config.yaml
hidden_size: 256
vocab_size: 8192
norm_eps: 1e-05
positions: "rope"
tie_word_embeddings: false
init_std_o: 0.0449
init_std_up: 0.0518
init_std_down: 0.0518
max_grad_norm: 1.0
max_seq_len: 1024
train_tokens: 641100000
Each number is 200 + 20 x the weight over the matrix's rms, rounded and kept within 0 to 999. Layers, rows and columns count from 0.

# layer 10 MLP down, 256x1024, rms 0.0518, rows 22-47, columns 640-767
198,179,191,187,172,217,171,179,181,216,221,164,206,201,173,235,203,193,191,202,212,195,184,207,225,174,218,206,208,227,186,200,181,178,205,162,154,206,231,242,162,181,186,243,173,221,152,183,194,178,219,202,183,198,228,201,199,185,194,192,209,208,232,199,196,239,199,185,212,205,210,225,234,167,237,200,216,174,182,221,178,178,206,214,183,202,198,210,170,207,187,214,177,204,216,178,220,230,200,196,186,228,231,222,185,199,169,196,183,225,201,256,177,192,179,212,207,206,214,214,169,211,186,237,199,188,163,237
166,213,191,216,227,183,193,217,216,206,207,202,190,177,187,199,238,200,221,198,180,232,237,177,209,196,192,235,197,192,200,193,209,176,160,220,208,189,181,191,219,208,223,226,187,186,169,202,209,203,236,244,218,186,207,207,209,218,214,195,167,207,188,218,156,182,229,190,211,191,190,200,224,188,223,189,190,210,208,208,170,185,199,209,171,172,201,197,194,202,204,191,198,183,198,235,199,222,213,210,191,200,179,197,205,175,229,198,196,185,211,213,230,184,161,200,172,189,246,201,200,174,207,222,243,246,197,236
197,215,183,203,197,192,212,197,174,189,200,206,180,160,173,221,182,194,200,223,164,217,183,206,191,233,182,204,212,181,226,172,196,217,186,185,199,192,219,228,171,198,178,205,198,216,200,165,186,210,211,224,189,225,172,198,184,227,181,175,159,190,208,190,208,221,158,201,185,218,213,206,224,176,189,227,190,174,218,194,187,191,175,221,178,193,209,201,205,199,200,232,201,198,175,204,178,165,179,232,163,185,229,205,213,183,207,177,200,238,205,173,207,182,215,184,196,171,192,193,196,193,218,242,165,225,203,243
206,194,209,203,223,193,204,210,177,223,227,200,191,217,218,164,181,188,211,165,177,173,212,180,215,202,213,199,174,164,206,215,190,198,186,227,223,214,203,185,212,191,198,203,181,226,207,222,200,200,220,171,204,178,198,173,203,208,212,186,168,216,203,200,195,218,204,179,178,146,203,222,167,156,207,207,215,220,171,206,170,205,192,191,160,199,211,196,237,242,222,197,176,193,214,167,183,200,183,184,201,197,197,207,184,193,210,205,175,201,220,190,201,187,217,183,195,181,193,216,225,175,214,205,184,180,194,160
219,204,241,198,182,205,257,209,188,211,196,223,201,206,200,202,190,196,241,198,203,202,177,209,174,203,208,227,220,160,177,217,235,236,191,226,183,196,217,204,205,213,217,217,211,234,220,189,222,159,202,201,198,183,211,200,204,192,219,157,185,197,167,232,178,193,189,175,209,153,176,179,220,175,196,196,197,220,184,187,171,178,215,192,234,191,198,195,155,193,214,183,167,173,176,210,195,195,173,200,211,192,185,173,200,219,208,207,183,167,220,216,196,178,233,206,199,228,198,213,177,187,198,179,230,205,161,199
210,206,176,237,228,191,172,193,208,209,198,185,179,227,203,218,190,205,168,219,195,212,201,176,207,228,170,222,216,211,225,220,183,184,202,201,213,199,199,185,194,215,159,229,226,212,223,214,206,192,193,216,166,191,178,236,227,165,211,184,237,215,186,222,195,247,188,200,188,221,207,203,190,189,211,205,213,176,191,229,178,185,152,200,214,191,209,182,241,163,206,212,199,176,165,208,233,211,191,225,203,199,169,220,215,194,195,181,263,160,208,223,241,213,199,226,176,207,171,208,223,185,194,191,203,206,191,197
186,205,180,166,208,225,196,208,195,184,183,208,202,230,227,236,208,192,214,196,217,180,180,215,185,209,188,216,201,204,225,198,161,213,193,193,182,209,184,199,187,211,194,208,200,228,208,164,219,203,209,212,227,187,202,174,207,231,221,199,186,213,208,197,183,175,190,201,221,206,207,233,177,182,186,251,204,191,224,197,205,174,182,190,226,205,192,190,212,177,199,226,178,202,196,195,185,178,221,209,229,163,199,210,190,198,202,209,185,180,202,224,207,168,191,260,191,201,221,188,185,204,176,188,194,210,198,197
175,196,214,185,184,213,200,178,208,198,198,207,214,186,234,189,204,196,214,208,222,189,218,169,199,213,182,238,218,170,188,232,212,226,225,216,214,206,246,199,211,200,211,221,235,194,220,183,171,222,225,191,226,186,225,208,196,207,203,199,234,211,202,217,224,199,188,210,206,212,191,172,214,179,223,199,205,180,183,211,188,168,165,210,200,232,184,187,212,185,165,197,187,219,236,195,248,222,220,215,187,214,208,225,196,169,209,164,186,230,184,197,209,203,207,247,203,212,205,201,192,179,218,190,219,188,211,154
213,193,213,187,232,212,192,183,184,187,212,197,178,195,212,179,189,187,182,209,197,165,202,216,242,230,181,167,225,219,234,203,228,228,193,191,219,214,187,183,218,213,242,232,216,149,184,211,188,207,193,209,227,198,217,195,227,225,229,240,205,191,174,207,204,198,217,187,213,251,170,224,167,180,224,163,190,211,221,175,204,184,164,191,138,199,175,202,204,220,206,214,191,205,216,221,218,206,219,189,197,177,199,178,190,179,197,196,199,176,184,209,210,220,184,205,181,220,222,200,180,182,170,218,234,170,201,181
193,184,217,180,152,193,181,192,210,237,182,190,174,211,202,206,178,185,161,205,201,184,184,193,220,192,214,201,200,210,227,198,218,210,194,227,177,187,197,176,206,195,176,195,202,182,207,175,204,186,179,165,204,214,224,240,224,198,176,231,189,203,223,247,205,232,168,226,202,204,192,196,156,211,212,216,153,176,246,207,202,223,176,163,213,193,187,217,211,214,211,178,185,210,207,205,166,157,189,184,196,199,252,186,209,214,159,218,197,157,184,212,194,171,188,249,202,202,196,228,208,235,189,180,211,173,200,220
190,174,179,218,178,206,183,179,191,190,173,246,214,200,184,187,205,197,235,210,209,207,175,192,175,194,209,174,198,191,201,199,166,196,185,213,165,186,203,200,212,209,182,199,151,209,214,212,224,200,141,198,185,166,244,196,185,186,192,164,170,195,190,196,201,192,216,184,208,179,181,219,208,206,225,207,182,171,209,196,211,232,209,214,221,236,218,185,210,197,201,226,177,189,212,210,190,211,186,182,184,181,175,211,204,195,182,202,193,221,188,197,216,225,167,175,226,224,210,200,221,178,214,214,189,206,184,227
189,162,216,212,214,205,199,213,177,196,216,215,215,190,217,183,183,223,166,202,200,205,192,210,209,191,150,179,159,214,197,174,237,195,156,190,175,206,236,198,177,202,186,214,182,176,188,173,180,214,214,202,202,171,202,222,216,199,206,209,168,180,231,185,182,210,172,210,199,226,220,201,199,181,197,213,191,205,185,173,197,181,187,195,206,193,195,205,184,186,241,187,204,211,190,218,213,189,186,181,186,198,188,167,227,181,201,163,205,177,209,193,213,184,195,174,165,210,212,196,191,166,179,207,182,198,193,216
216,196,193,201,164,181,203,221,187,202,174,212,187,175,210,220,187,173,201,181,202,184,179,198,195,220,188,160,172,197,169,204,201,191,225,233,218,210,217,188,204,239,185,240,203,177,182,190,178,188,218,193,213,180,189,201,217,218,193,188,227,204,186,192,184,200,194,195,212,224,184,221,183,221,205,183,223,197,227,180,193,196,189,182,197,219,208,204,174,189,185,195,203,214,205,201,200,176,175,189,191,175,178,185,198,178,213,217,229,190,213,192,214,195,200,168,210,190,217,183,166,177,218,206,186,206,181,227
226,224,226,216,242,179,189,193,210,171,199,203,204,191,251,210,202,175,220,201,174,198,206,166,229,189,196,215,178,205,200,165,187,226,192,183,223,217,191,212,187,180,226,230,171,183,198,201,157,165,162,195,205,168,191,181,241,176,231,201,208,182,174,205,191,162,231,221,192,206,184,175,191,161,210,190,193,197,197,185,205,195,225,223,222,204,182,205,224,207,198,196,187,176,190,166,213,193,185,195,182,189,195,233,182,153,211,180,200,181,175,206,219,202,204,193,182,196,157,208,186,231,231,231,197,161,175,214
191,219,212,186,206,206,192,225,207,185,192,222,207,198,193,207,165,202,194,194,201,199,186,192,204,216,199,186,193,215,203,204,196,185,226,224,173,176,170,174,202,192,206,196,254,182,203,223,203,181,173,230,190,230,213,231,250,219,193,170,195,199,261,183,185,182,223,217,195,173,222,200,212,180,193,203,199,194,186,167,167,203,208,211,206,229,178,182,191,210,190,208,209,176,190,202,224,177,170,199,174,206,213,189,201,186,175,189,193,206,197,165,200,171,194,207,221,233,193,207,187,199,209,217,214,200,223,204
194,190,191,193,204,204,192,210,152,219,187,182,228,211,167,210,177,186,219,196,212,215,215,191,212,193,199,192,195,204,201,175,229,215,204,178,167,175,174,214,189,221,165,179,178,193,193,148,206,197,231,181,247,210,204,200,206,198,206,190,191,186,231,212,190,192,240,212,175,202,210,182,218,245,198,209,203,188,221,169,176,190,213,192,198,228,214,202,208,200,200,181,178,223,216,177,198,189,178,193,202,198,177,196,227,200,164,198,208,185,211,187,200,200,206,199,178,178,195,228,185,209,196,195,226,198,183,178
228,199,221,212,234,189,190,181,195,170,172,204,198,215,193,181,193,176,166,238,199,194,227,235,248,228,205,198,197,200,210,239,211,201,172,229,174,206,175,214,235,194,200,180,180,174,219,201,199,212,181,191,166,256,218,183,181,179,207,235,195,216,228,207,236,231,181,229,223,186,212,189,224,176,224,187,218,182,190,182,222,195,197,202,203,168,215,223,212,210,188,233,175,206,160,206,182,179,186,180,172,188,202,208,178,175,172,203,177,211,184,219,229,184,228,210,226,228,213,200,202,230,200,215,184,205,195,250
189,165,208,189,196,194,191,189,168,219,200,205,196,224,204,182,214,196,218,194,210,222,216,175,199,206,214,190,191,208,199,199,217,163,170,216,216,170,210,209,191,236,165,220,206,234,228,184,219,210,161,197,188,207,220,185,170,195,187,215,163,216,195,208,166,172,222,211,213,196,204,168,197,188,230,201,198,180,188,201,209,211,206,208,181,200,226,193,183,225,207,206,198,199,195,198,224,185,250,208,191,217,181,195,181,200,237,191,186,208,210,195,228,208,176,194,213,181,198,223,161,163,173,216,176,221,201,192
187,174,179,211,191,204,187,210,217,211,204,216,184,189,183,232,196,198,213,216,194,161,192,188,186,219,182,200,184,189,224,175,179,169,186,228,151,187,183,181,195,176,191,195,193,205,172,203,168,221,205,220,217,202,246,209,218,219,224,167,204,193,205,190,204,227,221,216,247,194,210,232,191,208,165,238,163,176,215,215,251,198,193,180,196,189,206,177,195,204,194,205,178,172,204,234,195,182,203,185,207,213,175,170,221,207,166,204,192,157,183,224,179,179,208,229,202,180,170,188,199,194,218,198,202,199,214,187
201,201,204,197,196,195,199,199,222,202,211,224,199,186,196,188,227,197,199,182,198,216,189,217,207,194,162,190,202,225,224,160,163,195,203,215,194,223,184,196,188,193,227,202,210,192,198,201,235,197,193,169,149,211,156,216,210,166,229,194,210,228,209,197,183,212,201,222,236,199,206,192,165,164,191,201,229,201,185,207,245,210,196,202,230,210,187,184,215,205,203,230,207,215,181,219,207,182,241,193,186,194,192,226,221,219,209,183,181,233,190,191,199,184,187,198,204,218,233,187,196,205,191,206,174,187,177,249
205,217,239,210,185,209,195,194,211,190,219,201,217,207,229,166,184,162,204,183,186,213,239,179,183,235,213,208,176,160,217,231,203,182,224,211,173,177,187,220,198,227,217,195,173,164,183,221,191,228,209,206,213,191,185,205,200,205,218,178,192,193,167,193,182,197,243,187,194,176,210,177,188,208,213,218,234,203,214,199,206,211,183,197,163,204,181,224,217,170,219,181,180,217,223,183,208,219,216,209,188,195,177,219,208,179,228,172,233,239,212,189,182,193,194,190,159,183,224,202,194,205,194,208,207,175,197,206
208,179,246,231,212,212,206,212,185,212,177,158,201,247,188,227,196,189,176,191,218,185,215,175,219,196,172,172,186,215,186,196,184,199,203,182,209,200,167,216,196,214,164,196,220,231,199,200,215,206,184,212,177,205,236,195,224,222,186,216,152,197,180,182,185,206,189,168,171,180,205,201,181,183,240,226,208,219,184,217,201,213,191,185,155,220,214,209,259,203,157,157,208,178,196,180,170,194,216,185,191,237,217,217,199,181,239,220,201,191,219,193,213,208,221,199,187,157,228,172,187,192,164,242,216,215,217,191
202,201,206,202,217,188,195,201,200,185,222,190,227,227,204,196,177,196,230,193,185,200,193,201,211,175,235,201,206,184,201,192,198,199,216,187,212,207,174,181,143,210,213,209,199,204,193,190,203,218,204,200,178,233,161,200,183,174,216,223,168,210,165,184,209,169,219,201,203,185,178,208,244,263,197,207,179,166,163,154,195,186,219,205,195,178,176,195,246,224,227,201,175,217,209,247,243,191,198,220,180,212,180,207,192,210,215,209,230,206,211,211,160,192,213,206,203,182,205,205,161,195,178,210,183,188,209,191
152,193,186,179,211,158,239,189,191,195,195,204,176,163,222,224,212,186,209,169,190,180,195,159,205,189,221,235,216,188,177,212,252,222,192,189,211,152,204,192,189,196,187,192,198,256,199,209,195,179,214,202,213,211,205,222,173,217,173,197,202,198,235,214,165,200,194,207,197,192,192,181,242,223,195,196,189,211,204,210,205,229,182,236,198,198,223,204,162,195,226,214,193,219,240,183,181,194,187,183,189,209,217,210,212,210,236,205,187,167,226,202,217,202,181,218,211,204,186,211,226,183,201,219,186,196,205,179
196,208,178,203,205,191,208,175,228,210,215,190,161,179,219,218,204,216,198,178,201,205,204,186,212,222,199,181,177,196,229,208,234,204,203,179,187,166,197,185,224,211,204,199,213,194,224,182,176,191,218,223,191,213,212,206,235,206,181,195,220,208,188,230,217,170,207,225,212,169,191,231,187,187,194,229,202,235,214,201,173,228,179,187,224,205,214,184,201,180,171,184,208,210,203,218,187,210,206,176,158,173,219,235,209,162,217,191,160,172,194,159,218,191,232,219,182,203,192,189,252,200,161,159,163,185,210,182
181,182,200,207,211,196,185,201,191,179,181,213,191,202,194,159,216,216,207,213,217,198,191,205,183,201,222,196,212,186,261,143,203,192,216,200,225,221,182,186,194,210,194,192,181,187,219,235,203,203,190,186,208,217,194,181,223,211,223,220,192,189,204,213,201,243,171,194,212,172,200,170,147,224,217,153,239,161,197,192,198,170,225,170,213,166,174,226,219,175,190,213,182,182,180,188,217,204,192,191,226,236,177,202,219,169,187,172,195,182,208,192,216,211,211,188,199,191,196,223,226,221,179,195,206,178,198,197